config = dict(
    num_key_value_heads=3,
    norm_eps=1e-05,
    rope_fraction=0.25,
    init_std_up=0.0976,
    init_std_down=0.0,
    beta1=0.95,
    beta2=0.98,
    warmup_steps=468,
    train_tokens=144600000,
    max_steps=8826,
)
Each number is 128 + 24 x the weight over its row's rms, rounded and kept within 0 to 255. Layers, rows and columns count from 0. Numbers have three digits each. The size before them is the row's rms in percent of the matrix's.

# layer 8 attention value, 96x96, rms 0.139, rows 2-42, columns 0-95
127:166121144108096105148150088122131119104107157096120147114185177139112118126150130176119145090115116135120142134113147077135066143143135154135182121112114102139143132113102092116144142162087150115150111157155179139146137131123147113119116129136124127128172137084128099117142151083131155111
140:158151117109115118135159105127103139121095146133126132123085154133154105136150135112174135066159075121176132102076135164144115160138121137139089168147140146121125161142147134130114135159147164105111118146082092148107161096130174108105125113137126139108106123171127152122121115120131080147
136:122125129137138192114159119154143125121084126092137138166084165101150132136120124107128078164081134131136160108121159141119135157140172149104133130132110129131136111137154168104120069125134169113100102140127100086133109152182092154122142167152148127128113121125171112096130135146135137140
141:144121132113094133175101135131135117100087180164114132158120148137156064120116124110099134106148191098163133119154116144152105116129128093144162079108181125134138117124105131131123097159090108125119091095083126116128121134150107125131117119128120151115085165140147111139135153117134173130
135:147107106161123152163147140093143118120132094145173140103125136141134137159169109092158127110144112153184148154129080182120111152119104124088147103093098123123121140120113144096142113102138131117087153170114128110090108156141171088128116169139103134143105124101116120149153133136173129148
127:131105132163142117124178114155104143114112145190179148097112112114132145129146119136116098147135103093098157118133164145130139106182094070128124119146132116192127115093147129118115113117114097149109109138132134120082126136173166150108142130133178144126132135103101124095115163110139103125
123:148137086120131158117100138157137114097132091106182150093134177138140146145109122122154155171117111141117107116122103072131158109127141118150139114143153139109088145128127127135144095115098127142137069125092162128144114129102092134138147145088118177136155082139124142108132119170127107180
139:151103092055070118183143156133138141154090163135123150128150120139136151149103149130137129114113085128112146131099179113097144128158129118105103142133089160126119096084123117131117109130116073155137158122145140106155155151118145138147141140115161150120152097142152178120114123121113109138
137:144125134126089138124094105118127129117138105080171122075151094153138164167129132150156180143128129113138092138173160111139155187129082110108173104099133122115125113164134141137110088119149073102137126124095100119141120139114148082124102156130139145135127139153096130122113114126122146097
145:052107102104118125126085123133163135103169129163126147158118080139169105151120101116102108125125155110086074104130112155119144170138108134127106140127161127199146141152156121109137115137112156104139137117111158134129111102133165159129103146146115144112157127103123105156120113143140095118
138:102162116144083153147064105099117115115139077169138168133120106111161155114124125128127127156104093160186120142126125119145147104119148167118130152118147126130171117087142088165142089130129146139110153101157109140104137106118108157152113139111142135110119153186107154103134126123128126094
148:114117081092125132129154130116129143183101099125143108169080106075142115110147119144149124159078155163095165128123132139128121117085113091126162151102126139160127120102123117136118160137123112176127123146098107169125166131130092091138098151142122124150094130161126121115127146093108093154
136:115153143142125144118089183125154132120128159074137117186106125105118181126144108151137142108117126162100114095139164136144118118125122133159063115132112095102113129143153154146148122104103159151154161151108136155116157119121141086140127093109136171132079149130123082098120122138112136101
125:137103144144153139119157108094125132095084146150152131128142102121184127107132138130139095125154131127163117130080157137133158124110096119139133169101121125104125118127109132132134149109120142108132164128124056122126135127102141147120192111140078128154170158055156097125088117129139133151
136:156108077099091109117126090121132142122134184103142134120118141171130145132103084165088116178128106124127095129095095142156173091140109139121144124123124147147160147156135135128142133139111128109169107128106067128095110163169123089127146107140142169157146151115120099104115126141104139127
133:096151132133131098128110115135150136145116126069101087146135124083162079153102092137159138179130100170120132142140154090132116115085144084139127159116137147161146144126129111138112115136143158087122099136117164133110095113126149114119089098135147148119139140089148199117122153138131147134
141:107130124145111133165123117114118129183082077080090125110171124081108128150115142127065094132147147105118134155127124150157121164145157172097119142127110127105122127076140132134127148147128141137140140126096156114122147113163109108099120116129083114175132166130129148121155122148118159090
137:122135118125111152116107168116147146122075130131126105120083103159140132167121121111164122118155121149093098056117145169125102120110111133176129075137125145134136124123120154129112133119118087095127115133102101103165158117107067149119114154155150120152143147131120186149105130122141148090
137:130180116135109092122165103099131131089128112192144135134138122104088145145131134125114130079159155167096130114130117175131141135118159131151111134126096114145118115137161133125141114115106078134127129117127185106130088148112086106104109145153182117109169158128094121132139156155101101129
140:145109117107135144126101130147105144147136155132132120119183105119124108061111152105105115151146145184125118081107128130115137140124158167141159113152130114156143112157102132088141140129118118168093163146142094085120126098081178108122107108147129122108148126165125137076135117147161165125
141:188141089156121154113122120115144138189127158110111108134171120158141113114101147131157134159127144107082127138110092191152118123157131136115110154179130107104096087167122107132132114085146124144105093154122157120128118119132131126133118058140145135121114128163091107145145118133142128111
137:111155146124098148107120109147131122115091146146114096149171158117149162096135133169139116055133154138156146132163125150112162129126067102127102129117119102171168157128119155146144132160119119136131143125139143153118094143073058105145138101137108106121128102141158121132126134117131125091
127:157107096119152109131176133130112132144116184104146133148180100152146082108115126107120132179113115118157143126121138099158139126091097120132107128085094166161071134119164111127126136167118110100133159117157123166138122097088125107127137146157130098116115158126112127175113155137102138147
140:109108103160108101122115106128139122082178123123081167142114139132138190141158113132080132105119130135122117136108119130143143102164115094098134153150145123123125135182100160091116136115148155132149142134147088147142147107167118139109102114149159079094092148115090167105124149143104108114
134:127124125150126084119120120149126135077159068106120129139172111115118141130084089115158090112119088088097178143136122148174150122084130147132119087177125125122133116075142118113139137155129106127110104111164108141150172144100142131162124127155153137166124135103117125122111149145141159111
135:133127167120107122141117116128142116130128122127105132153159108113134146138135097088142089141149078187146141159145109167161081082138095121159155157123078141095135105179122123128124152099129089104141059149140171129116148131122152136132129117107169141126143109128128099104118104103120111121
139:080102117143159114123121132130135141165122122119107138117091123096129103164114111148114098111159160130133158122115111120101164136132130089155123133130159108047133143107109096094138166093119114147102128113132153144090149127113151067147125111114125175108161132140152122123136144145157104189
130:163105145140143144140115092127123143104126130075144159129121086082156107136136155113111116061117127100091128169129099176114097144097115097116104152115151134135137145151142167127127143147096109113148117153137105109167150121096098092159130167140106155100121111149157096097123099134146105113
143:119143112109133118120072105143111136142113175096103144181113174136123184129142133059105076113110093115116210140131138135127158139139111129154146138104106150120160142138136138119109115097144135141125134113112106090135100126131114138139140097125117134122151123138079168159146107114138120106
133:094174145154121102117120153151095119118148125183116125138166079137138102132149153108141116142124110151121155109122131137144112151091134110139146137147158172151109118101102146103131113124104159149091129144059138099165124174163139093137131095129122126129109131091128075122112088129099147162
074:174155159127128104151105085130119167092093135157123115104116108155114111097133144099187130133164163094164152110174119145110101099130129131156134125143128145096153124141145121127132143162123103147108155129131070121122171124116147133112102125159119131146169148130100127160125181097160115148
080:145112113112132122108136140129133134094190089116127138142165082130118114119151126084114098138108097115167098122130114134123142100135155094130133113109119128148120124087123106148174138161114120135090151113096138157175144163143097098138143130146085159083069135115133092136078159145130144141
076:162153150132122141129114094111111154134150165159150109112117159126093107141135142102127162134156099132128112136163169108137095139133154117149148122165177121106107126123141106102142153100102152201148130131114093091166092147128131145153128171161180133139110168094110109101137137102124121146
080:132136107148132110080151111179147111113101099153118111116117117107119139112152090166088095109155132162158117136138133123116098115151133085115125157106104151167124116116139126073133156083133085140129132151136082125131112130136120150143155150103117149112142167091117124164187102120148114171
075:144181115091117167160152119137159147143118142129165173143084141168128133122139153147131119117147148099103088163124170137140129071074079155125136110143091150145094115128099134139118112117138094159131113142155132115175144144132132158093141115115104146104122117093151160109121131129128106098
075:166135088088117104162204086124109144103160157188107154102122139119145094137149160133140111151114134154136135109150127111098105128152154118118159106104112153141099110125113147104107124145136135106107123087124117137120141145106192097128093132155151140137124174104098135124112094114113127120
081:123127113090130170118100115137150131140102093106125089114148170130083103140105160157087117078139128073141092132131162137135114140139126103067146146159154131121164162150092097139133148144132114147114126125154101143129105147140116139123086122159128129142150122148162137102101103144164158086
083:177111121178162109143161141150136132101101118170105146146085104149128106114131127101097143084135106106104146147167153133113121148114203099144155147143130107106102176131124146132119121168152120174128128121134127120109159114145110108141104130139082126114104147157148146114133093098094139107
079:113137149127105134144105132090154156129141125140129142099118124151115092135124092110116100083124132078123124065158118115099087122096091153108110174137159115144117155127114123135129111141113116174161116102166124129102125120143164134091144165125169142121098141110139167144111170155086141085
071:155136126126124106128124112159153089137154143104101141099135100098145109137175134105139137156106154124080129151140140095117152155108183151098132114152113129152147172093116091134102074170151114189104120144108133152130143128129128127145172101150176164084116096123127122128126143127127145126
073:128121101142135163119103115138135136165126115139140106150113115123119111146150104153126087134132123121116101130105122158121072143109182130121132093144149136078167172142176121083160116141131156125099168173081131170176129109112131113122149142147136136147112108146125122152094098098137078145
# layer 8 attention output (transposed), 96x96, rms 0.151, rows 2-41, columns 0-95
145:122153120088129107127142165151167170125119152146125100115075134126189105155146112117141137161091129144131111100177117169089127105124150142113102131135108056137129122122140150132144095139109151105120128127126125128123097133092115156122143124095157153113131127123115100194114107153102153160
150:138134124135154089133115122150079137143090119148154127098166144096141103174135127127138114099143111152131105123148141102132119095188132160106144087101142148159134115121149100170112135107082160123120147096143086145145144097148145108103157122139077134131157094121158136147102149143162137084
149:132115131106078125178134145121146155150140121110126113158149112157068101129106116149109178089132081083122186144153140135129123121143091088121164143091116099170144144139126166123146118144130112150132132132116106140138123134156144112118145078148087135125122114118122120165134178092128119150
141:140132123154098130117143161129146149130161096111120150114091100106128089132128142104139155107090082130109103117109142096137165161155115119100146130107127099118146139121147181179096120101152131131151129146151157123156110104084153160106129093095128119129138170122130148123115091160193112094
161:148141113125131122122151119152125131106089122103104144151125147137176150096101135147137106109128110106099193153156117126129069127162145120162107168167159104152141114166167160143142120133145140139141087104131117128149148104143075124107103083143134102121090111132154102126091137130156138087
116:126137119121147159131090161159146167109149076109101149133136158116103125143081144088140149128146100114114147103146100089081124090096132111169144157080138152129119159116116123160110123173122172131140159167098108111112155137115161142138107129140136153169111137132135114137131118098080135109
139:121166147116123108143085108104114166142141142070110087144131106128124125114085125124129115107157115141139135129095172140159110116168156121135095104147162148104130144115142125085183133095148117118103122163146158128117115133099151146116094135134080157149141163089154109156146134092122132177
152:149139139175137147144096132157112117127166113089151091130094156170098100166128115116095130112139137128107125149169073128167119136114140155122135134160094126121139135122144076118156129122099160082148130144128130180143130119097125121117125125195126112102145143092080099146127119128098151132
148:138150137121107132104162094127143137076128166123109149138122145125121091110111134100144071139116104124161160143087118118131091128107166106108136113139169109130118125129144113119125167141100095146131128141134113187165189135130135120117127095137140102133161143092165124147170090179102110146
134:139126164142116097125134110155133109135128126082121138096153158136126142093154128094126128140130144124166140107137126152121149146075125102133142125172109174074114156129080153164125136103165110160108146140140102141095117120144136116124148059107108187126112133132107173113135152141130126080
171:127139125110159096123144126124111144145129158108128149158126134149117131170169099125121138080158123108127111149140127116181147111129102127108117122168136145087067110158147140103119145152130154141126161181108095089144107148100122121072125141114158084111135151100158118093162139149133109087
160:136140110134167146096130131161145130127153144118147135122134136142112108124113144169154168084094151115120147146138100132133143095162106084115100112134123140112152129126114101124159141135145106083130152049135113099157114120152179115146124172091167102152118141135095134124088109150102138078
148:146109140112095109132124120150149158144147136135152131086163080140093144139113113123126137154116150138120113156148063104119128116144114065140125122144127118108162102159130107088126147107085139166124084128136124119149106103141101141125114174151118144146141105116158199110182126156136153126
154:132127148138114115108155142149110095105119076123105116147096143130116071126109096116114156182140139122120095116164165143151149072142069130132124139148157146127160100124152124151108156147134134166141100107115125136109180110139136097085097131117154160095129099180157129129135144123137127126
154:157155124094102079104148129153160100094126074103107121106096105143146105118137142096138128129125106148126137146116165132130091107094112107100141143154120103133133111105121113125144166156138153069123134125102099137149117127103175178145135138141118169135130155159175163107134162113170143151
157:163103117127136107112108138140110101171140124137116124111120110155177129117131150152127137107140143074151114074110138129123119139119117099104132143137130100121134174111080130104133144147111117170127137116140101163147148124174171153084176140079127129162126108107122103166146054129122127148
151:114113107105111087157164139134112108140140176172160150185127122128115123126153150108086141133136085115131179076127099139107148111118121117130105105149110075136121104143131102152106150111107108134131131112137124163138115128117104118146160168134164132131141148171146113106064111089159133130
144:122110131143092105124122140106162082131170121126147131065163146117104130064109173116100133145068144140117152107151146077164116141179118132087143131112145141123140112105154139114126135139113134114153159135162137193100134145163138120103126127128166126129137121097111141123141122126123115096
151:126104147085140122126128120120163141168120108084147129111168169119117176133118145125159111160157106142163148132167121112101094148122115140118107075118149090143121131083131156142118144127152133091145121167128098126122118132094092134143117151143173134152117147174083120096146079142131098109
162:162144136133105110118127092095135126137174069132155135162097128091140152151151138120164092100092103115109111161166142104175141103129126147128117120140127131140113154103130098151123081149153089140120118127105103147096102141169087155134157130158165128116138120156126154160136149112074113126
150:138104176139131146132132112105106142115173120141112155164135123105142174104174113108141099117126095123140138135128095063136095148153142152144102126125104134160155126092118118145106167138110099104116098096120096127084103099125157142125149156114128168121082133080140148128120169147164142145
153:167149131105112147100178109146179114167141147135154149109149138110137121084113099121120121111141102152115057116123141135133117134110122129102144129113095161146154160159129126125139159123135140158177113115134138101152130089091089117116132160114091147144114139147088084103142149161091125095
140:126073173147112126097086082169146152102112074169152147122087137168124079132147129131138107121162160143122108118139134119139147119105113119101116109145152094124135124153110127131125118116184130104163161077114154134155160142141154138142143145110128117149101107110120122108111097139174121145
149:140139107105151087146182115146124172126106114129158148091160114146129131143111095130113110146155121117143119148075116114111126126098128159125112136136094126148191112127134129175097124174112126118103167165079132122125135145152153150166152095128141114129138103128128158058117144108099145117
157:108083118115103123129112103136141132133122107161092137120101131150135162068145123137105178148133136102131119142123097130128146110177173110055100148134110143135127094124105112152145132162140168119143183154114129124125125152116120141102149140138101140121103171148138114088153115122104109189
136:106138153129143151150144119120118091122130130125106116113140145110165141094122124148109155127138156097108081143183147100104084114125124163118128138189136092129127121105110134145118100135055128120105127140164107116146091145104182138154096152111127085119099145121170123118154142157129165151
143:120158127160165112106090144108061160128158149100095119101118116125115150113117157152159164151117113091120081101122125144126153120136148157117116136127113144127136119120109078146161124125155105164120083150097116138163140105131097134113121148126149140149097129192114174156098134124171123126
154:121153130164113109140130131135102144103112122114148141134165162111115098096099125143109129128083116147147100123141104116126172109132133127121123145171089114123137094133085163134126158102145102142134146080125123160157117081166108135108113119150078109107093182172140138158134162159093148161
160:089114149130151105153190152133106133132146150188125146107119116122094143127113147156132137088138092140103096145136149111120095172138082136122126130182099123122129168157093137105151073127122148083127113154123084164108166150110125132133121116143096145147164137149125120107114148114110120147
151:145104082165102172118129113113146134123133109110117131134130127130135173121079116113122147117169137175113130130151146138139167116148126051136097109135124121131152146102123145180123125102121122148112098132150074119086108116137166151100106111177130122133184140151141124109089105139131096135
068:118143141121147121146130116116136198141116146093147151120149142130128146112123117134143132097130132119102135074149156159143123110060136130112144146167159139093099117083149120119124105080102121085148138102170145157117112137141169099084132132145139133179089106110148158114154147095144136119
060:083129156109133157110131108120107090176157101133149141150106131115120153150095098157130166110134159107144127152122137162132075146130123144145139141149132141101072136102138150110148152112141113144119124120107144106157119106126118133086147090210142145095140135117098100101113110074140119109
063:139122150139129127057152091119109135108138131115160157127114145144123079108098147167147140146133148108119139098107128114107153122090124112142133101098104093149132117097112170162141110097136118128154115139135130130094163152167162168096123159154124162112111134127079160173122178107115101110
066:128135131138166169120110126140102097118110143116107070118134123130138155140152081144101141131128044158132099095122122138152101144131143124127146144138181141126107106130088159139170120147131121113152148099104143130091113128120115148147113138134160145090152128158109106152162176074111132099
065:107111154122140135127132142043094141124129126125103065141152131134142154125100108133161176119101153134155113172133095133099153146147133090121150120145123100140123149134207114077120118146113124123140123119135124095117122134117111146105137138118146142136148129135116131152094152078097127181
067:125144153112136127058074092143101164150144179109137129126149103167194115111112115118145136165133112116089122141114142106160168098128122145123136117098105112109080129108112175093119120118137118122117133140136136145110132104149147118140141134145186160172124105140137127118107127162128092144
065:126109178150103147134162091071118092122131141082076121126163112133103112106141124125139108094114165148161121086125115110116142134124142102157113131139124132138188108150124094146191127091137156128120141135082146114115167139136127126099144173114132136095130118135096125123082120127138157139
065:129126137116096116114135162054101063119113160118132140111114144149134094106128163140124162155140147149110102169127099135130130160133146127160106119128163140124132153088105139138075128093127122114118141116155137137127116110149138156132162129125171152175097081140098110152132145108073113114
072:132127174128112126156184135124119172133114169148114125109149127149123133126131158143135139154132182107118110117137104107102139127111149125127129068156117142105120116094176132127097104109137129103211106139109135127113129074119124102131098143091135131138150113082136147119101147077149096141
057:092136122130108153158137140101097075136121139142135098128117128096142095121115174134144179121107101142077133125155104145110087111152123173147109095090130167083140145142121120099124116130116123108136131109159109083152152116140165157102167109106147091123177140144124138086120147146156131129
# layer 8 attention query, 96x96, rms 0.122, rows 32-63, columns 0-95
109:117145142106153141149151096160115143101139139162143116116155112149119133110123121128151141113108155114143095130116106146162076145107120114116137124153141140157100132058132095158107117098118079097093133146139128088115158135125127116155185116102142091154146132147155145166068157128115139087
059:109095124131133116105153143122118163114102159165164125118191141115106088129076119128109111124137125144139100130200187147119122084146120109154136144098125127125129119113144121174148118145147121080156106135134173103122118119087144144135156134108128115140121152156168139127100091102112160120
033:119137119154122145151148134120107147129091172127128117132173130090079135133106143111163067154092140122176126121109145141126133128119146146169146119160122142142107105119185132061129122100123099132152124151147137164121127129152122114141116081136096184106131141118186132149159144127144137134
099:135110085157128150120127162123141134083126108136140128109086095114103129154088130112078084143130107151116136135136111108100129120136133119157122124082118145138152152116153105183142153137133182120147111126114149115139092119144155149122100145191166168076132150105103096155125120114165128145
071:130124163079105126152159077119123150120125158160134127138138138123084119128137107150147140107150098119123134124172157122106128089103079129106100124119115174111075141129128095117122102153131107098118132115143153103114118145096161072130158172103162119109107134135121140098075122136116176119
118:152072112143121116085123153111108093117102162139153094109159113141127098160098148137103102130092119149119117160157149154099129069139147127180099108101110157120154117129116143156160146142140152141177110115145128134134094165116142154101106135142136158112116112111123170118162102096140111157
205:157079119144099101102112159096115083139123138137145110119115122144141114149117140149103100145123123136117135160154133143088139091124141133155092100121106162105153148159101142149156160147152145145162132101141114147140094165134131138091083152155140160109109111081091164088166121113144094161
096:137111113164087173149152080131110158118087147109122137173106120091141137093112130159102086101109152122132154141179168104117110115115137114140125134157145138162141117109151151086086144163091155085140107150126099132142174102130098160140110128148116116140096112116119139128135109098146138126
101:129141143172134054094132085125084114122130146128123143108101153110134079043097122114094094119095143121107104118129135108128108125143166152165137119151118120139132106133139088160144134129115139103116160125143134124136125145126116129132119118127108102141134065156125136135157120123156075160
098:096090148088136106155105132118146130126118160136138121139125098127134086121113151126083138158139108154146125156106154122094129123178174111107145153104087111142114159093147083148114135139126106145156170122150117144118144147174145107093099108122082110103109143111155140156155126109077087121
095:141086115126122142095094094087146134097119122154144140125111129166126160126173110153181149131102144132099113115126095111107113118173118142108115111099151127136146125117134120152112146113167092109124187143142099160156166131123162108134128107123195142113150147085165135152145167105120139134
094:113152169125091122158141125150168111132120133141136093076122116112133122104122107139130144160085148069123084157109134122126147122149127121114112105149135126152132149105125161164130110133127170138140147107129086174133117083150097187153144072124150091140121142149160109162108123140129099105
096:132164128169145134130089107133134106155159142142087121172114152106078081130182171157095078129128141144134138092098134130101100123134088099132088141133136105131105170117146124114114121131149144131139149149142143150156099120120093180099137137149128169130131159116147084141126115136109123102
090:147132117144119088146105115185113160116174132118128158133143110154137117128121162092133098128129102129100128186181160147127123146139110117132138099136143160138087116111169166137139131137172119102103108130122142091135138134144129121157147134133135125089101077088169083130087137128125144082
104:103155093094115116134133119102164115140094086084080127128094116158107139137154190129144151136154135118162122127106134086154130125126151146125143123092127152138105200091133150114140097130107143154105136114104102125178115168129147166113163107106120086113129112119131145146125115146136150153
089:141115146154143194064139159149143088137095106125140095127118110126113098124091108112157124105165111128104125089137117151146123071155120119137145105116161115142080146140124136155152136086092118097143130153131140101122116130098129168134137096113105165133119107099114110173124166103139120124
098:113107106091191135125132158150129099148094094092128157101107165086163112114109127125096174153091147173133166098128145150116104117130111119122113109141152130086126150120130124124144138151117154145171145170177096126138120155106118119125081116094124142132107083119130155116148113141137140098
091:149136138152124153118134121071111150114140134131144115140133122140141092108080173079125101149137096139117136167139142128082107094117153124096130123111098148136099132158113175099097138137162090138082130101102131151160131092101151118108120133130150146170118095196110111158134101137121125134
093:156169149131153161124121156120113156149075124142109152124121119186133119120134114135103128160100119103109111100145135064096168135126179110125136102134148108106112124114138168094155143101083113125123159101155126143143120119093172142128150120131132098096140101121122105122105122110085073111
090:115103103104079151116133149135148140143131120129085144177123145135146152168122142117155127149151113182128158110155147122106110145154131101115121109115141149158119148141100116143159131143150158098121204157130112147104129133092119085164094110134100122110130137167081190152116138116118128138
091:094124136116119142170161127118098170153157171121154158148113167107161111114161152105142087097091132116082128105142142110120112157119111111166167156094122166105110149135122143121132139162115125104139110132115108116098129128151135133115185115129073107115129125125125067152137148136100145162
099:156172076090109158158106115145143166146151125141140140115114105107052165126117169120143121137151135113144124133137109121143129149127143131136166133127142106109128093130161111142073143128106075095098150131165113109075124122140107111140118120129107117153159118114125130180110151123130135076
093:107133112155165114100141105161139093125159105124109127127140117111150164150130106203124121117087116168133092149080167131102155087151134133186119098147126129130145176098137128140122126096181088099125132123140156130138145125118130096143119106126118075138129119134161135094119130147116139154
095:097157160137117094148112144099093130132147121136192121109109102111112121152126200120149158113121143105138122131134152107139131151089148122143121103140127110114107134084122114185152109120137136144167157177146139162155139154097140088129158154112172117151136116124136132123090163101106141093
094:160095128179127117176167115132107117110140165125154144143128127117121164149113095111126116138109111150133109115088127102107124161145125127158106113156136109138102161145159109108102122117102136124126136086141092131107184146147110115103120181148144172119152110100122194114108115166159138088
092:135148115150100147150124145109119119147167104114125088112117180124169137109147119134086136132109134170096101137073089157130104119122109106094124094155189118142120163145116105146119095148077163169116096104128083091127147116131134110144114129106100126133120163155117107153134109138116157117
104:138121134127135142126120136119129120117099108086127172151140116137134119168115124144135102186131120158133116119111121108121128164138092167131132102109152095159145151138154072131111102146143129170144118148150140141155119142106095180115114102128046135157112137135142117114152172145111186089
093:143136155093142140105105187146141125108144126123146111125144198130142137111110093168124123104155112119165074148104129122103098102142132094128146153158117152120137113105111145149091120108098103119135112114140128135113119165115083144137117176077153126138135096112113123108119163176115082152
096:115171148096071106145156144134121096086173180095116141109125134128125142113142083119110134086126116137126166142135139128164134137164139130130106089143095132139137125184124176105132138121107140123100139132099093139154112128182114133128133103119141102128093163146145063126135117105144148122
104:121123139118072121133148138089128126158102109141089138115096144121136134138144120146111088144144107126096118135123144157127104123141167115158123127113131106156146149144147131149110148098186145060122108143139188075097135144109101130131112095118144126156157162161145173123160131112124156079
084:127134138115148149143125135122123125110108058119083107110143113117112088116116116130188125147141168119115127125117106108093152148108092148154121143131137163175166125182146107140152158091075131160144100144109119110111098144126148120145123159118107112164125164167140138139115152144138142073
093:103110147114107149113182140101147098141121149167130128152099141144115083185114093141116146178111170119136098135087140187119123126141153129116186134117154108128135094126127121104130117122146163108149154106104139176116130152119159102121126127134136129130127101118142099113134180148131160081
# layer 8 attention key, 96x96, rms 0.126, rows 32-63, columns 0-95
068:143120134175163133176094075163145166098111136080158160132147158120132119114099134100136117171120132156142154105124167107131152113135147100114107158149120096126122173081136137112105130108108116131124126143091108120086130130105112144144094103141128105150132147127170094156113169124095113105
151:123100126121137121106121149080080089152127133136140096115146103145139121154102151143122111155130118127113118148133155138091152097110117139171098119119089127106163123168114136145192159159156120122167121080171120125150104142134145156067120122161139159117108118129116158097151082123152127144
310:126110155125120110112116158081080080132113139144138104124148096132149119156098145145104106137129123134107129148135141131089151089111128136172099110105104134113154128162110148143181157160175133128164119105151102116154098156145141153069114133161145152097097113113110155111140086108161109138
100:136156099096117129135140110125165145093139138113117126150124123138142148126165154140169127138134138096179130066143114112175089148173106110080154151148155086142124140102133105120078085131109134125114169142119141119095147107122108107166123106113111108149165132145155097143091163128136131109
096:108197122138142130150135114166167186106141112122104144178107146153133166130141121159161135146105116128135114126114130129174113143112117096127171108130125127127129131117136113101113120118087090101095128140164169117104163144133097097152177113122112119146169138169121122160111152171110118107
071:120121144140124144121118154085105124159138133139141113086137125129111107128118142144140123155136081129128111159119155123088156142096102147176103104091115147096133125131138132121206180157156131093123122082164119144150102125116152122097112101167101176122098101126128165095147111130157110134
055:156121163148142088112100145098081118153136128111124132143150102137156132145079120156086106134119128139103117150159141139100168081120113117164121093122092135102148158154092149123154150151165109158159112117137124125140102163168117156062124161176135131104104144134103127128147106133123115137
093:076137136165150131137179121135120112128147120118148102175119118098097112151121101142083131134115122148157105132092100118129150091141113137086145118118126131094140103147152132137147121133151145150149123087135114110145113158178098136086120136103146168144134110157146107135159193155096116184
097:116126125148123126156123115162172130139153113120121152182116174074143140156134096109127093145131142112144121109108112125143168106148152102123146155110128121153130070093176157114113105112106094106119137186145130103107126082108138180156116141148106116151131150108161096118148153114131153132
096:116149127156129136122145132131131148110111104127097176137090188192086148123149092128121124110173152112160124091091167110136133129185110147122128125143143106161122138105115139125121154137141108134123143118159106094122151092153081127155128120104101098104170164166139102137115122151135103115
089:145102175134110088113113192096100112137140104162129144094140118163144118139111128132140065137098104130140139126160129141083176156132122155149106101141093144094145114113136137095129138159140111152152131090114155152172094163128121127124103167120133157140123128113124096135139113120154130182
093:105122135139117141123136099121087153158080143151080152168183127113134136151112142107118098122113104156126112139119176123117143137117204145141097122102120156126137115157122101077165132089156130106112124116151121146143138134143132134103075133149106133115144149168118099115149174144150097136
088:107140140075121093118158138132167141118107118143114109115129135165116146094119133152150151135138150122131149139126083136118141077086143117078139130111093135145104114128079144145134090118168116159143132111125147151126103109167111148162056109146102115146142122135098151173126101178125117152
086:094132126116136145121116115068152099134126131138115129117147130109133086163079165155143156154139159108150131157115135134089108138158118156112153121105139117194149114141125114148140152116168133153112101128129103119101118174135148102132105199106137108124096108142168141096149140118128102082
092:126131161150125111071119129136124118107150089160130162102114089139127127117123087117113121093180107145112114166164155131129139158143117146137132093137142139109115088159142163140163146135122170144136110106164161164088103109145119124117100103140133112101102136104093179121093147155107086112
091:103146149117141093120114079119128122140120160119134120146118117134087142096048198104125112150144057162123148095162104133122128139122112157130155143130152084118110149125156132119111128103114106109143123146122156097117113097114151111168110157137144193123138135131135128138104115117131150114
095:155144108131129134156135098165151159125128074170137153105084150112098147126133152130110136154060162140104098115145076124121121125138128108109177147152139143126109098134127147082104129138114140125096095151132127111101121091117107116129130081076152109130142110120117096166094147155154137130
090:095164125145109162162110140166140143122112103067103100114125156125135103128128150113121126108165105084137143129084113137130158124156113092108137137129130141098161100146130111156083125102085113135106137149127110169111158142111115112170128138121145063161158105164157083123131156119123139138
088:121134130150144115137110122110131146171078141143107116150138155133145107126144075170099141134132076204160088113118140143164157132102129139169157113147129124103131103115132125152140117159127116137118096160125103178133148152125079125144072118122150126117118117187130134121150114116148120148
085:125155109108110106139126153144067146156181121170155122074107122105139109168122103135107136093122128096108129133162091121134154134165102163112160133120117113115155119108129146122146164141086146120177106118132158109149154109143126143065126128130153163151174103145115118101127131097140117118
088:111111111158099119130120132100106089107168141125119123117102159104163104115084129145107152153110132120164113131145160159113136028128082110110089117138112178113139110126128111127150158133124147111139123118143097155127118118117129152086084131130144147119139135081146159111165135127161126151
097:167085121122138135098124134079109085135139148120131120100148127147133098133122108133101100125123139145108121142144132148069147096140108148157131097095108132113137121139104159144136131174188155159163130098136123147158102131154138137073097139189139151101083109121119137107133111117175120150
094:118183106135137130102113107136175170136187109138143139170135137157122161112156137118164157123113130136128119124137082116132126157136127084124101136100106106208116089151146125082120112083110096112122117138111140084138149112078124132115126167087134130120123106131127094126124140136140139132
088:139098130114137158117140146102108152152133114132151099151151159106116126130112132104150100113178118075139112108117132124149154163154165126147152121143123183113109155148125195118127129092154139144117107153092105131074113068129131117120092134095124085130101109143149112122181106114143126118
089:124114135113168108138110152139127093118110088139153131145112114154155102112107095102148115105095172111143132146103111122150099118091129147122204101111157136180133123136088140134134080115108152130141137147124132141179136127156102129140164116114096175088096146153143089113108113140152148145
094:135140107162143101123095143094100143145113125106096118101106102173126121124123161144121135103101128154104153146133124134133136123104156138145131170093128195149157137133099157124134145186127153119135114104148110150137093141179125144082144117136116195094127145088096154120111132125164110154
096:179105105122091158094118126087093128096080070161136147118138122133083118121134126126120122157142114134147097156150103104128146124118129126109115145097145169094136158111131144141186149170135125172141111135155135124135117138117114143101105137145084174076089136107136109107104111130117126148
095:157146175150145106107077159129123161163170124090143142108149081147158137107095178159098129136119119122107134171152123158101146114121136120160124102157156122139141151154107146130140153150188099122131134104120082113139117099142121178131088103133125139114109142153115126134124120163127165140
092:086111137116129144106164126141153123125150151141141150145153113088123117157080097157118153123138105121152132115171150155136158154092183118105136114116091137130127149136142116080083162105078134099107161145114112117166156152148095115102171150149143127121131169118132129139105149141144096087
097:129138104081126135138115103142170146110099146153138088090149153145108110103124110138122150129111168128123144119137118096156145147156115150131086153126137101130163074136179114118163117085109110108171179160105114136109149122124124148111147133103135153146120138096103070142145152115131161082
078:152061147136117137158106078111118172127122100128147099118130075144111145119145172094104116133134113106135130093087145113111126105116118160126116129119080159142156102145123112147179137172105173147138146120110119164107118117153079118127134122166123085101126140122089149112123137104136120145
093:151143151099117101147120102132150134096132113154120125144169190126099106146107152101137116100127152092121162106150138122184133135112161119128081158110192128094126107089131117161129125119125112115110091128111120110138141155104128180134150114123171114129113153124151099148117163090157162145